Weights of a small transformer language model.
Size: 14 layers, MLP 512 SiLU.
Architecture: LayerNorm before each block, learned positions.
Training: a variant of Muon for these matrices, 4883 steps.
Each number is 500 + 25 x the weight over the matrix's rms, rounded and kept within 0 to 999. Layers, rows and columns count from 0. Numbers have three digits each.

# v: layer 4 attention value, 128x128, rms 0.096, rows 108-127, columns 0-127
# o: layer 4 attention output (transposed), 128x128, rms 0.26, rows 108-127, columns 0-127
# up: layer 4 MLP up, 512x128, rms 0.154, rows 0-32, columns 0-127
# down: layer 4 MLP down (transposed), 512x128, rms 0.036, rows 0-31, columns 0-127
v108:498511518507519496504488467510502491540524460555467508471534488510489516516517453478497492515526494502505478525493525467478474537531459486515475456501508497475497492473525532491521498527446518466459510513503492521529529506517506479480454523490467476479526483435476508519533519543465474507508516482512500461393522454519460518562500535527521466508499515513555512504444547534484501523533
o108:557499494509471510476482501496550533471506518492518453497497500465484510475493540492530523514466487526488478496508511516538509521447506467511503439465442489528525481539490501519500514495473506512458461477493490529487502487475504525453449512517482499497514497570509456473527489548486529485457547493514524489561445484503558493489489501514497487525504439533494478513504529496535505489585
v109:541477527461485469460514466526475504492524475534453544501504505522447508507493550483517530534511517500534500486483522511502518524429501549518466483502468503527496531474516486473507507541527501508516480514537481502499498507515473462490487516495521480501517494488511453519497504503502443527474482507550496494551458524518470531497521477476501502478469514502492523492494507518494499529494
o109:523513488483471500504501501500504494460513460491459516507487484512486453512447516529499519481487528507527491490486466511506502522534478476522490486494511515487498452519468516506489499532491547498526486495509480526499468553501518507452523537515492490483501496487475548476531492505528521520524489477458515503509498464512519465491514473534518520489543479484520487539507487513467548513458
v110:515505484476514548551483480485479515509516490450491497512558524548488522508499488510530493520509527504453479536516540511508533504497526493497505486502520502517475516499473484469488496485485473503519484482472524515516453510472507468496474538486479504521474523519506512486451486480492507469473507489496508513488506501478497503518532476473496491476487495472488505517501530504518502541464
o110:485515513513480501515520499508519550516485518521495496470483479516507486493513470551463507541535515494470518454514478506500465470501517484502551511493515522555481515485498499512490522491517496485498503484484469480491464508513506502477559480509494455512513522471466499463491462473506500522518500478522487522526512480492490511538460494502471498493516495492512502496521505496538478488490
v111:454525497471496523505480517507512479559491525525478494467528513533516485509518477491479517456539472507470506533475494513459473506481503514481511469495485495485536502523506500491474506483507463514488508485532496463536522482500530501539532489518492521486479458581530505470478467515494455486487500511502473481486479492495511508510491503534507497496538486496474520555508504517496534480488
o111:488482522518488504515528522462513519480479499492530496511501432486489520513529522484472532494505514491519516493502473528532506502478508513496530471473522488523540449469489492472534483475513498481497461493509497483489498522521468515537486527453550490489529489484500516496488507528498504491501454500499498485535529540469543499525503503514495486473463522524482500493526492499514474491466
v112:494532507485509517496470519466509501447491520514527464464534546525469536529536476480504495491494517455494443475568485424539528463534432542508513502519502511501491479515478475584514495485490491519511545509519510477520517480508497475487496484482533492511501505445492515468501449565517504520520541446465551528533441487462541457517474480538475502534484482465501493469565513493497489458502
o112:440518518501539532515539546501500491500489512525519541501488534526480557492502479482522571497503499531499496527473535524434516486480458472521501539497493504494519522487459484507485495518534505497504516506458467469529530490465523489492491549486462547494526461488460513511466537482501461494444498512521535470448477471505454538478503518457516452447484507507545490450481515491562489498533
v113:505483522493503528476507475526518501506532503503556470487524499531479500524552493482538451534536499512476499471459502465481513485489497484496498487484515440540494510470501513492527513529466494472513475491531506503463508486490564502501462488530472527499501524514499541495511514529520451475492493490516527492506503455463478469491549507488518517483517491513531511488470504506502512492473
o113:482563519514498494517525538495483516505466479473530511516509504459543510489506479530476513506490487508480507489536495536554506486480453484518505490478537484500512499484523513493511509510510532519510457493495484543469513512494510499461487513500457493443514469488500518492524475513492506499521510467522478485521485460547498488493471476475487479504459530510504524515531475487458500493549
v114:519518515528487490489523529492556499498510511503502532531487504510524492487499495499517514515536491498561553522473476499492469554476495462494475504495517485525476499460490507450458501520477524485515434521539492497487456568553477523542505479420467469459467502431453521509499494543535463516516516469559494473497469500500462539470488510488486515512574479558468473455548511505519452463537
o114:499506491442500508489514505509476498468552484462481487474502581480541441515466562473505527486528492521495464462538498508546560557507487465497499515493528524497499446515500479488537520487490448512489511526492496534466488508489461494533497487518496470448464518497531496484519466541552507518461535499500506521470472484534553493511507516504494516498460540499520502461460452484464500512536
v115:521521527496516535511464500531537531507501511523500442478507474463492467482505476490523475460458528499519513511521487515497524492461500492558487496498465520501500501527531495489481514487498482479477519499548467508491484528512524524513534500477505538506513508523503485507527518486488498504471532483481476475503504501519482437559493510466491510506496478450496515551518493480455455502537
o115:490467487504562515509499485501497484483550500451519498540502450516477496478493443444505497533505540452517442510467514511499488527504514501519512476518545504461509456481515501510539547473494483536501450528463512480480474491475501539547510479478474507502529547478507535527492510477503489510496519495563523533491460507463489471493516497532511509481479525496483450475511565486523523490496
v116:506512504524482475457513515462478513526541512498484496531454458457552517481492476503453514496478531558507509524523445507504445477542529498499463477516508541501493457509453481496471500482561532519488550471510462501528507470532512440498489478484525517497535492515476466504503497503500570531544482488486524506536509478474524509535475512559523545468495519550465444519534468499468582409524
o116:508481559516485521481514516525485426477495465496469519502491557514518530498523510463515499449486539495484499488483506490473516477504512534488428514503489430464459504505474507498514482501514455503507530506488516495508492529591510439512436515509512539575514535536530481480486535506506515511477475528500504474444522553504512546514497500476536468475481454467510485497503528509531484490503
v117:488499509514500504513516529494536481507481471546448469450500519501487503515489560455500518516503482468515543481556533473495482496478507535511505520491489544487484513501513444507511551492546519460516535505480470516439513499546453492476505469494542537493484532486483483517492501558486535470447454448511443504469443490525456511502501504555511491485527524490491516495515476503451535500506
o117:510513461516494471481505521506496471482534494502487499533527515529506456473465523450498519510481555498475468489472500519487568520493503503506516506504441517457529493522512507472459506486495565485543492507488541458479479532533483479493535492491511532474478494524457534458541530475528503545481476510497509462493492511547508475523539479471497516491501478505515523502547521452484483475482
v118:497531518486523437530547507535490505484451536538488505507528517489494491499452459478515500488446504504476504541500556514480462528488515495489495529528501501509521474502556478475456480521493493488487488490506467503541511499550477522506468435484503486541463458456483510462476503481518485489506502526523505502526503551517505495525475472489515472476565541571450524512515496493538464532498
o118:468486463534521481497492487469461570485545515507519480477485502527509452510503513470503553537485510526518483507491463470500467473519534482555432488486520520488505479501531487528501462509494513504498501534515494471508509500477474537468482474485535490510466529528518493527497509537488492489516503466489519479473490523497523548540524474547477496494521490487512498485444483484478538522492
v119:526472542525524473451521532563503520433531446576491456535490470548486523474471484489504467500490472529484519497524496526471535500554528449487523487570507426477476498483527517559466486497507465437525503535494458475491475490481532462527498446536488512447503520529535511500529464515462452472479521493482531491531477556516540490518514477476494509513524507489524491493516514507508491499482
o119:470486457513495535454474529530501439487500468525519530501500465494497466539502487559502498539488502518460507549473528507545499501497471500520480515438483523484460495445506508542547481467492530516478514487479492510491522512456500481522474502505508462466512485466485502531502474499456468523549532462487448505509533550493533492503522496521521523524510429489530508548489496506488512591507
v120:548516530502509466454504480518445489482463471503532510515495450500467500499509524490511529508493540509503522500502502496489498501479510456491477480503480439524463530548521475488531486484483521508495500499498488501521549486499550494528469509591514520527481526519502481511486510511515545511454475507475498475535470460483527500486534491476537546481488483512449523453476506526484539498525
o120:496504501503541487493506465488494548490453463479537525511477515498503479499472475518509495481461513539511528499514510473503443495483499525535482486507521473461485468526500529512516470503514546497518485475496480481523470521547510440465506522496445482518518509490441509506486480520515534517510480528470482526484524485551505525502512496521531482509479488485529485556512511529460503512487
v121:423457519506518486474431491515505501457491476517473493487518484531527505518527531509506479497521506513502493486538570546513596507504469551589507501493492509544503499509450514475499484454491476463530496471472510496465544514528469457548555538496496511501501464496503520491432455514464457498542517468488502494466492514507491490515526491454494510530524486492486549463507462520496459531502
o121:521514479488496537451524544445527443450542532523514486486509487465479484483497478581521498519516550494534517497474493508500505507514504504492524490492536521517461490474530516483480498458494548480539497507501442527527494513487482572515487528489495500478495511459505536472564469489503502522520504509523480519499475404442497480497514483503526484550517499513513533508430491443534447452479
v122:472464521502517544543561523460514496477509497541497428509496472543513494474480475477517457464451517492495514499477478499443491518520471488525479480500441516507542544484475516489504509515510501510527518502514493471487483517495493477495505522552485514467492484530482560505498512515513522489476559472491534436501486542502464509477515494468498513517521478517487508485527492508540552460505
o122:443498447527531497505497494546497475468467517449535488507499514467532464498489524586486528488517514501490470487532517509519511497504493486473514539455529477489465466542486507477499480532499483513531500499462482525518524491452494484524529457491583505535489509510458526471543535463555489553510496481490462478521495499512508473509457479549530528474473484496518520465495499501521478483485
v123:532527536518495480524510495531506541496510490486512508540511452483522500481499505482433512513515510522528538522511512456530481485495516513509486495514549553475477509512495532539465488458505523462514497485518468515488512499530490496466478520486498492484524480501481469477514462514499488473514463509456498499550521544488501483464435520486516504483484496504472532478494491467549467513526
o123:502493544492540519491509502486506482504561490488494462493482528543475467534511505472489497511493520520496511551456437491488502482515486475503529510485503501505488485504499521541504518509470478496483490494493480488446526519514551493507426507511527486518503483502529518509500481486500514503477483504504478537489482487501466488497548497491493471507533481492544484546499497459482533494521
v124:544524501483504507499517504480516470524466517516494528504499472496511514526525471524475418484498503472493559532478459507466499509508472515514545498520498491492472512515519487516484501457472502480508487516502523532445456528528488487504496509489473475485491509491532520466514489489479513475520526538504474534456522536507497537513497486485534477493502497491491456481472516509484491517498
o124:532497471474495505531505482490491524481479546498510493482504533494513475486516498506469486487511527466479501504453497501515532523478514456505548477507502506508512550530501492500522508464474541502477492465490513465503496507458529507518513471460477469504488530512516509519466518506482514486525526487526486538535490536499489507463481503515481490507500473539478501495479466505510506542524
v125:460494492507488476523507499539482505482485481506527498470521508543509459499507460493519534501486522485477509518470513515487486473494509477472441484513454483453539521501497492509506499523499489475519496481512471441516552519468554496528519441518507561501502483570490497502477504505531507520484520468494564495503503532477514497496482482508495517496514486537480490519492559508526474453520
o125:468500529488493502499509531522521499515480515452541509485476455487509498495493539530480523516474458537550483519519494483514475497506507506500513545489517468480492442483514483517479461512537470494500506518514502521495491528484462470475482515501523513504514532480500488499495516487476496504508474509477495463503500527523533486485520488510544486477456534504499512511523492474537499517465
v126:478537517481508537498531535515580469483495504528497512507476516498432458478519485468495510465529479501504457519507494511509513515531528472497506483474434522479527470541537540516526530470506504453478508500494490471516475490494494564534552486492502496494468534477495487462504496513501472526481492469426477496494492449451527518520521496488445490523509515444503531514511491499545521492515
o126:472512516517550486505476474525531512515518498478531500505492434448554483508499459447505529487514514452489555511542543498492523489490471509495502541480503518498523505513454534545516487454493529531468447499507491501492520438522451507526504490458475478433516465508490511520477487475506530497499528503503496531468514547502532499504561523527516493519500524496494482444482501492509461491491
v127:472518526549491475501432532491480522444526500510495505489514534509520528516460497410513492491496500460499486527563495476489508513544508510536500498513528515506481519495468467560456488506481459483473499511504463520478517529536454503494511531524482462500484484493534500501509461534461507505485562517545513480431464503544474500506486503501534460489511525495530451480514525509519478456525
o127:468491456483513536481492556498498488481523463491511491519542523538474514515499523500547493543509486498493485515431496500515524509509496445516511485486437538496516484527486496526496441460513451500491506501437481459512530510458530491474521530578514508516508543525512481491520541481496496539456485524492494554500473495466507506516455493508498528464516475544507512515459509476504467473519
up0:542527490513481482484470510503439510527505486503490517535564489522492537490514498497518503485496492511502498525532465527559559534490476485498476469531499521487513498518477486486505492491481516503491529507516548463471520537533536438485491499459519530497485480458506488503513522493473504519473492496477552485452488522471506487508502435439502432482440487515453494511480497531477487492548
down0:490463497498516520490524488504551490461493517483491444472465514446511503506499492482506492522481507480490497485485510488485461476528516480482467528483483462493485505481537468490485494508514476525527508537486538537534494464467500545507508488492500513513516498526512510514527459502528506479537490505476494512530503534528469501495500511518498539502537536484554483462490521486564526454509
up1:510488490488475505519484472479486495535473486447485499506463461524517513523533522425473519484498506478548521462525516475545507464528452475471443463475489515511547515467504512470534532508508493481515495472492498513513527540496453508497565491494514452537496442496534504475513454464505512528504459506440519540518526531509534471558489504512503495488482513520505486469551506479467480523506
down1:514498500503535482485495486500477507472504495515487506507495506493532430459500524523535465507512432509450504513469495557478517504503526471516566499487467513478514500484456456541518475514509529551493494528479497488442492506549536477512460529507493509511513569495487539488463556528529499434481523482537499448498463478519535554486493495498494496490500488493518494537506497506481538492468
up2:510494512525540469519530525528506530500494483500477495507499497476469519469524468509490539517504495491526482483532470524512480494512502496452496495514509463517519524509506509504506516501494503519505516501522464502507517475489495479496496510505500505502523493557501469512511519529527528508519503488512498520533513504479516494517482488502511481503511513525522499501515482521517535506495
down2:512470499522550459515515506518508512492488501488473496500486468496461511476493491489472515505520504494529476470519467528510487492470488495460509510513502455522504521491518462507528526502503494498476502478513432486511503479477494472505498505495481529522507490546497478518496515504510507511502490481480523479518503522477514491500483491510521532501511530531516484489544479552518512501503
up3:478492474511514476483497509503507536510458468512507525503525486510477515490477469500500499504488469489510487550491501500504457480496523517512479524549476505487531519501495513506513493522471496446491501469519513509526472455521484496495465464522509471495497492524506502514483503510508473524537468497516533522497479484520501508507498519532497466529491503507467484519504515490503532496506
down3:476516508525495445488475512504490560538455460512528531474528516511489518472466491522517522497471505491518480509555498488518460462491502515484509507540478492511521527509507498506544505535518501472480459492488499486529458456515502498483503499537503484543506488494515517509501529496491495522485492483544505503532471485519490497511486467508507480512481453513470495510520504541511506484474
up4:469510521486489524489492531476513497476471500487507504501517508502472543510512535510517531471511476503556467527509490442553518504490491484506433476467519486484509507489541493477525509479502493507454497512504512468481529495485504499493492500500498546488498541504515491505485500497496482484491506505520494548504504545482508542471519460510508524473472501517527487515498542498495482485537
down4:551479513528524501513477477487466489520462536507545521471499435481489511541524493487477480503521506500490491454489554532534544523515489450524502485514511513501505524482503496505488470487497521496485503518493485500464487538442518485461516486530493524448443513482527474473518476477508481522484478543491548492493521483481476512478494494525537486495512537522465481526527500500539468517539
up5:489490478458528489510442533511483525506514504505502485519493538522470481435464483494525499514528496453521482524498453493452510523500434507514449474473488476518509535471505497479487559519500467506468505474511511541515527510536507456529474516523580536544508496527481511511502466431486449484536451527499533524546477530459467510520467495580472549496527534493558509496495532540471496531504
down5:504554517455518481542504493470487493445548508500453511505547488514408488484462547475516503526580504536517497534514481524452488523474490515534463496510468514472460503492512501507478537596495516466478489463482454501492564490540484462523487528513502521503489537506476517473472489430494473481524447492499438481508452462539452492466562556511478549507523514514553538513515520502458513498508
up6:487523516483523513521478533461541544543490514556496491481512494476476502488513485490460557480467493499509492512510479469486486480499511474523506496489502510560483520541460496509472505528484528522491513464528488560480522517490462524498511506484522538511549503536555512519490519500507521465542476508539489501545517474492513523538532489543485528476495525517499508486486499542493560516475
down6:489500511511499518530488468498504509566513510489541458451481477479511506478481460487481500533473509498499523551467479514517511513488470503495499489524484491517494510509530462508517487531488480520509501458434431523521484484444497512537494534493496547506511524567502521466483504496524469459491531456491503490481520509506522535565534481465492521512479510499512520481514485505498518504486
up7:485495503492503465492512538515497526509474492508519497492496491482504474521520507495498491500509481479524520507488502474509481498501490512489489521480540482444509475461513481508510480503480528511463488521505461508489491495477499470478445506503466487494497509505469524491529521512501488503482530522489469499516530476509492504518494490504507423508522453475481514481513512486517501510490
down7:483528479491483482489503505520480532498474489516479509532498503528501496488506489530510486494510530516500502497512483479518486505482488506512513517507512499454549464531472469483498543521466478496492483505510530502513498512489501475487522517526492505519471484529461518524449508521509520493483501513482505485522537503505494483528511506502478466492518474513487523462470500474494514518470
up8:473499492509485498481483507495534470515496522465533490491499456516508514507502506506514518512569491481502506490523520496534496524526480482475500522538521482533500489514474529514503501489484495497513488485493493522515490470496499481470516464461512482510485498499471488476471505506496473500512481492490512532516466491464527485491550492496512533499526549530532480503482534525537528510486
down8:525492495491527473531520477511453499471512475525487530482503528502485476498490509479492475525459518498515506529471476513478518488486519530534475483447488508464515515508511479504514507508498502520492509515482522493475507536466507534527489567535485512481507497501515523520505488500513536513499502509504495484482533516532474488531450502514488487480486471475468519504501491480476469511498
up9:486443475450489445512471523484493450497458525519491553516481493479532499473504499491519547513583512471504513495509494519522489518528492509478499529498521520490538528488496514513494533507470487543461502499521458492493500483508539498531515481475513520434461505477502510487484480483500462477569500473520534518481517543474534490524466494517534546499473469523505500520483543499517561542484
down9:537571527535522558461527467508506518503514461490517466473551516531495503519486504515461428491433489511519497507516513489507509486489494490517514469493475465515465459493511496494533470482526490468543500491496564520491516515519466487487487527497509489535536507527500469500518518487509530535420504518486486501519506475521458509480509504498486466519519533483494502475543462514483443459561
up10:531498587485450495504505472509517551522503466446511545509501473485523552499501523516546522475515504521507490509483463500561501527502511510474456479484511456513460458448467487530472470513487565487463502454466515515475511513507517448442467545490560517505486474536515525483564511545500544500520519487474446470510486519528531475484495481550490506486457468509461525485553520495500500461510
down10:497486432484565484486521514529501517520499525537529454545490519487536422511518462449474484529482456508468491496515528501450496482518502508521556482514497533489544519501514484478493511493499457505558496507525489494537486483499528529558528470492477469451514481462500454498447482490510480502500492514522581532468526479504464499552454543469471492530539538519513478522439475502536480520491
up11:538507492534550513475482489445471528515516522535470457494565498509470490485531457483487484518491521530533561497493498516512527495480523483497511514474494500468531531511497446447485490499480531487500548521482533470501499474490480485540507500505509505525509521489515475523451469534478473530480529507479480535528470537506530486508486506503476479533494487497523493520484478471501544540513
down11:461491489502508501467502530536529509528515478500480487529506501496465504486490481504486479497496529512485493517464482509509468441465516496454485474463493526497475502521507511544493483459512522510542555439486479556487532499503468487496551482508449520532571531517532491505510494518521496482472528495449500501536449460457537482522515502515514479532522535503480499506551447508491514538501
up12:497505475495503487514479492484489453483490498484508499496506510498493516503490486472487490539519545458509514500445518516478500481478498504501496498489493505527511496508527514508532481498511474475470470517509463474503497494513450508506487524512496465534507503484478495540511477493526486483522470503459529475506535513452507547514484528487512504487513468539508478502514497531509475510511
down12:517459445493535490507472526492440485473460506479482469504465484483507553508551470481505476518485512514477503505487535512523534504513521522511551482512477484535526530518524491528521497484542504492489466511502495468487489529478481486481477535530466473518510493462530498553515526521501515492486463510450519500533486530484471540496503493536546496441486505504488476536526440498501470461510
up13:489465551519524521527452488458484512487530545541499523509476486471511483508465467491517480512475525500559517454454485466476505502570497497500500465498491470508469469486518474510476470464498493518508533559491502514514486489541503547536502500488562553450532484497550512473489520533541532474525469543500502545480500441468448483452480475480480488564501519519458515483495539486472452460529
down13:485533522492461495476578511588525542499490483519514502491498500508425543523496532503483455489522539454529499508527499484458534483509467462502522435539509543522497473501520513478471498541504496476535507486483434484575523469520463553505553485535480489513488545480500545513484521488464502485519466434526520485516457480510485475493495556475512514498495475467471513453473489477531514498468
up14:509475525502503510455507508502500517506452520461498547459496517488502514509479485540479464489528494522521512520524473506492504529510473544494503486514478517461469500498463503490527496524484481515496503475464442483486468493505533465521505459532485520507513531459501492498526520515511495530540518516495454482479489492476513526494501518549532539477483496499508520473517509459493467516478
down14:470512472493497496531502496483514449480552509538506463521512471506503495489505503477507510521489533467455467469496539500517500475481542473503503525507504492544512489503547483531465469485515480518517476520545533496528530489512490541497490523459509492483476499537471493477481488497503503469447489503538523493504500497517508482480510499448489457525517495501501473529487484532507539484527
up15:488474467489483517495484499559516525499484518506526483480497475495483506528489517496464516448512517466507470499504536460511520515506476509478525504484501487496498470491502488498522494489514510537464486539466476521492516500472458497547510502524527466514487480492520478467491522488456447508507482477488507492476477500486501472529491473517499495491482519505473539498527464482483482496496
down15:552493483533483499486502489504495489454488502495511481513484487496486520516536505495538490500505490507507518528505480498522469516452481510475470497503445492503542499502472450513477501514544467472522523495458474481518491501508510464480506499478491494534527559509476506494484486492509511468516482498508530501518523546484539474531527478497494513508499513511509492505502525512486519506470
up16:522507554454526484508500546506489556477472496494482533521505537533505503483487532471515496474494471491548510492541465501478533509525523534457512528550500457510481514508496525474505544536487523511522530471503486567489540517511486483508505483508522533546478492553524501541508511508519542504495462532484510539521489489527500511553532490512501486507460522508511496510509479498464480497499
down16:529486479518481470521476502472478538447512537455464485473525542536473498498506514470467532493515500465528506488508474501476480556531524534499543507480467474516526537496474507466482524559500538466475544484489497509485502482535547521433496475475535503511478446539478515526498513480496495483522480483489531515466462525495557502507495473535485476520493481482550518470430527505488528513516
up17:536471527546499484486512467475510463506508498453523492494505455466516509524542513449496487489494531458529542457490488508523493483498483554509479515489458494470534490467451514480536475495506550520479489496488497488477464527511472498518468511498508502536540478465499504493495499527548484497509489488479512477511510500492535494480540494469523451449520452510455471496476533497489507517524
down17:497527485493522521486500490531513478482471509508490495523500462456486519516503498464482474510507441535511533432473504530504489513537482542501542526505483479541507514454478499491527499524512484517444453520506506484475484498539455494480496502533485483505512494503508466508526508483586479503497484522478518507529518524532523494463496501491564493485527515492465467497488513501450543499514
up18:532501489530513498505502541526490522494515497481537510523481489423486490470513519471540493416526499498506527496455478501482489510493521547508524482516490480491528515516426520532470473487470489514540471495545495526509520528504474523480528542473484437498517475523481522536480512492498515567517491515510546506543449490460498508525483457563489541528490515484528487510522482485544511521446
down18:498508520473495503486482481487505481542493493525483484476532477568533480537520503538456501570462480514502499495533525475502522482498466448496481539466483501509475506505567477458514515523528532473459541486467514503496488490519516483516479479539527528501487517460521479486530500495472493437480500482474468479487556488533498510494520519481511481504514495508477526509472509531458465498535
up19:515464493509489478478485508480476511533478511509496517501538464528479530506479524488534526486473484480514487491480510495438489458472468518514484492497453487460546530516473520506497481472514512469506458548492515465490473487510543474525501452507513519532545482543490488535504515524469529494505485476513532431482461456498456517471521504457503454472511476516498462516551514495523527513493
down19:442476478544507477498494523468495510542445490507488552495518471559501525508481474491493499463477483492560498468470541498486456502516503517509480491484463448486516535524485532546530459528528521446479460549494486478497481508512519502524505485505511486524551468525497521540542468518474522515547501531503496466489477471503460515463501468510491489508546466531509505478509538475514496475500
up20:489517479483498478508517571496471509467461509481457582488522492514504517530500504540469523501518474516472492521524498513498521486516519472493540486534518493497467484468540459473445517490515511515507505536506501492517493472484515503506527497506514519486491508517516479475532513502501502480497499496459489524504509509479513476488508444497527493493481492531506514501506531460473482455502
down20:512507481503486541502530483479491541496518498460486466486484491492511502486490516494534508509489497461493478460487519495534490518510532491538509480497518474494506498514492554470529516498487495506523490508540517515475477524543488499512501503498496482494494493511461518486532514490501543517477518504482464521506477510522501479491477518508504485514508502469493478510498509494462516469513
up21:487485468488468445510459504503480510523486491482538513459521480498524519490528496509489526486494476489530524506540541494525502523517464509492456495527502477521473494502478546551493504484476489515459512503530552536457537500488526501454487520505495492528477475515562436506519522507508531506536460484449484469462475540460529513523558466501523510478498488490523480498501510525492513491476
down21:512512469532498450498513481490464482463448456524508493521487473471522503486537459513461439502467518498501511513551465520518519551544467554522452485516484478479474451467490498548479513477459524533479531492502562488499505524476489489539505505523523494502469498530515450511529564507492500467484460445485552465510501530478504477516544471544569511505519488485577496565510516486467518521450
up22:503483503467494517511509514510581527521478528481515510493473486491473497482481496511466488469486468499489520535495488530437471504472490524531512517531506501506521517489498516515475493482528553490473507511474492496493486485512468513504480466485482525507520545543495500493445517492469481483477515441486464485484496490496472510467541541464498448517538480515487477505472532498492521498521
down22:483473483482535492506538519495539480500481489499512551528462484458515517467459474516530443477490510477447552535525469513494499535521509529527508511508492487519519510528460512500481490503499536525513541493492474513518498489484467543543494498492455462492508539507487483488450498511473513489475491456499463498527510504518494508463514499521496490518512478502497515518485554493520506498537
up23:489484511509489505503513464508488503507521516508499533497497520525480516477518522493468441526510529459508479561479512529494514481466503521553509450532487544528527481521529472472492506476523452509522472476510511520518564451492512506483458493474471534527500476478480483522461481486461498505499475490488505472461501494466518486481523496508495477479541491483466497514531474500532533521493
down23:518500487484517491499472525499502479514502463507464473518510469513493477524482471500515562495474471550519516443520472460491472516544499484447462550495509484481489507473483521535511504501486557508494541532485511468499455506499509488508537516505518496477501502524499506489523531491520469484520518496511537518525489510528470530507498494462520534516497506505512493468445524488460485469531
up24:504508519481524535503492470499505519522501516513497515446471481520495499492498448499504495489493490510510499494498527487493489469506473549481525511530478493486523503495516506498508471496513480524475501489528505506516483501508482512517541496471513477496525486502530512499490501502523490527532460514492526492529514479492479508470482543505504493498496532503501491504527492513500521531518
down24:497466494496502535502495486515528519531470499486502476479484486522477497472505473513501508449506472516517492487479524489488488461514465535494496498519486466531531528477503495527533485475512480517517515496504506498518502481483498516524519524452481483485519488478558501520501529519521500495532467509520517486541479475489484473481489496533502470501457514505478478529504480541510512545522
up25:504518531450507475514511528538538523529480502472492516519503505498500520458514535500539506501511481494530492499512505532540543475501530493488535485507510478486517498478485513511479497499493515507513531509513500467509513499489517462555543522556571489498499467483525479488516500486489444512532482483525535498534464512518485461462491540523501533511514523526513489516525503460531466455482
down25:501504474527484538538520450450494506504487451525498480522459466492493445522497483503478507516484498481530484526479468486471475527501462486525459487462490491489494540528505519515507526523510521483509536514477515526537449517493485498507498507468471496508543510505464540493498510507517531509496517493493504512493489528487498521533493467510472509503513499509511517480507488526482517544485
up26:491506524501525508518447475505496457480480489476513491513524523499542517493510517500505489488512486493457496523482522444520517493518431530458525496487517494492455537502493471521526534510464475500447543505482505502487513478512494464507496532500513505507451490508535483495479473512470523503496533505475506545479471556485516534521511555535506537431469456444477494474472517521505527525533
down26:500512486509492534556514496466499433503513523522529528535494465525483495507481480517516545486527442497536514521499512491531511497447489488491528469493532499517523499525511473465478487517495540470501490482453498523493522475488518519470532482496529499477519523500500514466527487468520453509470519505511530481524510437520494489489476461442513532486486530501550522486502499486551532490407
up27:496499544527511501545502532526533513488513492487500502521472488524479481499531510485478485464525497495513498491489471492456505509515514526506512450459490504493530532527520527532504475523484501513518450527503496525516472529447490532475509518532436524516519529507521547539483500489498481512527535477501520472524498484503518521450524472531485475493517503487501493510529490490479509510489
down27:506511477481489509442501502508483491527483518543495492479506518477507493514484515520533499533480496518496519514527510474515499506494490469500489555526496494514444469499495475477516516481517506497458546510498500474483521479556499497491525467494551483491462503509488464493522513512506502488466466491503485515493514506486458491524494519485539528527498498515485512518469508488511507471514
up28:525455555477524520507477485498491519530487512530477481487501493526474526506507460515493497496502511498459519540474509476475484433441491482492512513513486498498546507482479472481481487484501503499472490503482529496518494486511512482505483505505501530541504478505503486501434501491466467526518444559501525466543536492493495516468479536471482478496491479485506473504534458518470532538499
down28:523486553503543487511466500527518519500498473516495440491500486523494524478522449486482502472529519467487514504464480477487499470487542474483512495502525510526510529524462506513479472482496514542524472483490501502552486497512509518547509530510511514516519481491500493523452519499466469536506484535498527467490504496487497516494465480503510492449527503503473475504536494526465494488502
up29:521473505463504469526500527513474510519552509482528467473486441518458460514559475493492531498503464475514506481532452462508558509490466483494488488506515483483495460538494490518475476501496487494458467544482588456471482458518516488523494520500525471483517508518552468517476495532486525549505489514504529424549512524482516496497494543487437445527510471498496503464542513462463538485478
down29:449476484536554504548510513513478469502522484426474461527494466464544475507545483497466470483511555498519522523554480529513490488514432505482484512479497559474498536509528454525497477484492475464519503463542500486454489458488471482470536493465549495510484504537518501427491497509474474519515476460507521515502508501491506531498505523535574497571509533486498540502547549455550458459491
up30:493482540511533481473535486460511540496520532479473498505532504440506463475477528561499504443474495508551496497555479518440483528499508530478536511528510476467538514484506513483500487504497470465509513513570452502465491489511545494503494453528482520460545548505523467466491537546504493493534512492530469528555542503498493529459550527471526458542487500470506473507485481493506493495496
down30:453486530490470534515545481512504532499513491520487487524499529471485492511508478496502491443499567494517447526493505495513472486446498498516565500494517521452501464492518543494504517482501528476504511463506511455535508480564520511468486465515469528527541530493503515431503493497455510503509510503544458468536503484539487457489545529502514536489457534480488531479480502506452522464504
up31:500487525510488469479511524564497500454460479478492497514537484492470523478500519517505482528500512501492466521470499525496519487536477505492509541501561478500532487519530511453497522469487503525514533483545493499578448484460494515477494449507517548511521538485472557531426464455480468547536441508493497544511445508496466458523502469492556485430482502498533504508488536483517493518502
down31:528512494490523559532481451507540495506496535567527500465490565511515462506507499542510512491509517474532477470434504464493531484540488527542535518478502534487475507468493458524502551505527527473501518508494509517451476517533503460505457546530452485491468482514514453458492525472534462484519506536522495490455498483501508497459465534447466508518483491439454511502517526461534489482533
up32:442528519497486532497540495469499533478479471490524507471501506504519548478529547473500512473515480446572457489524515473499540496494547477514505473485496496501474455498485463530537467472433464519490504500497519499517533472531486509500504438544528510525506517489484482531480556491517517524507465495508468498524512550498529474487457476530504497515451573506518490510532456505499517525484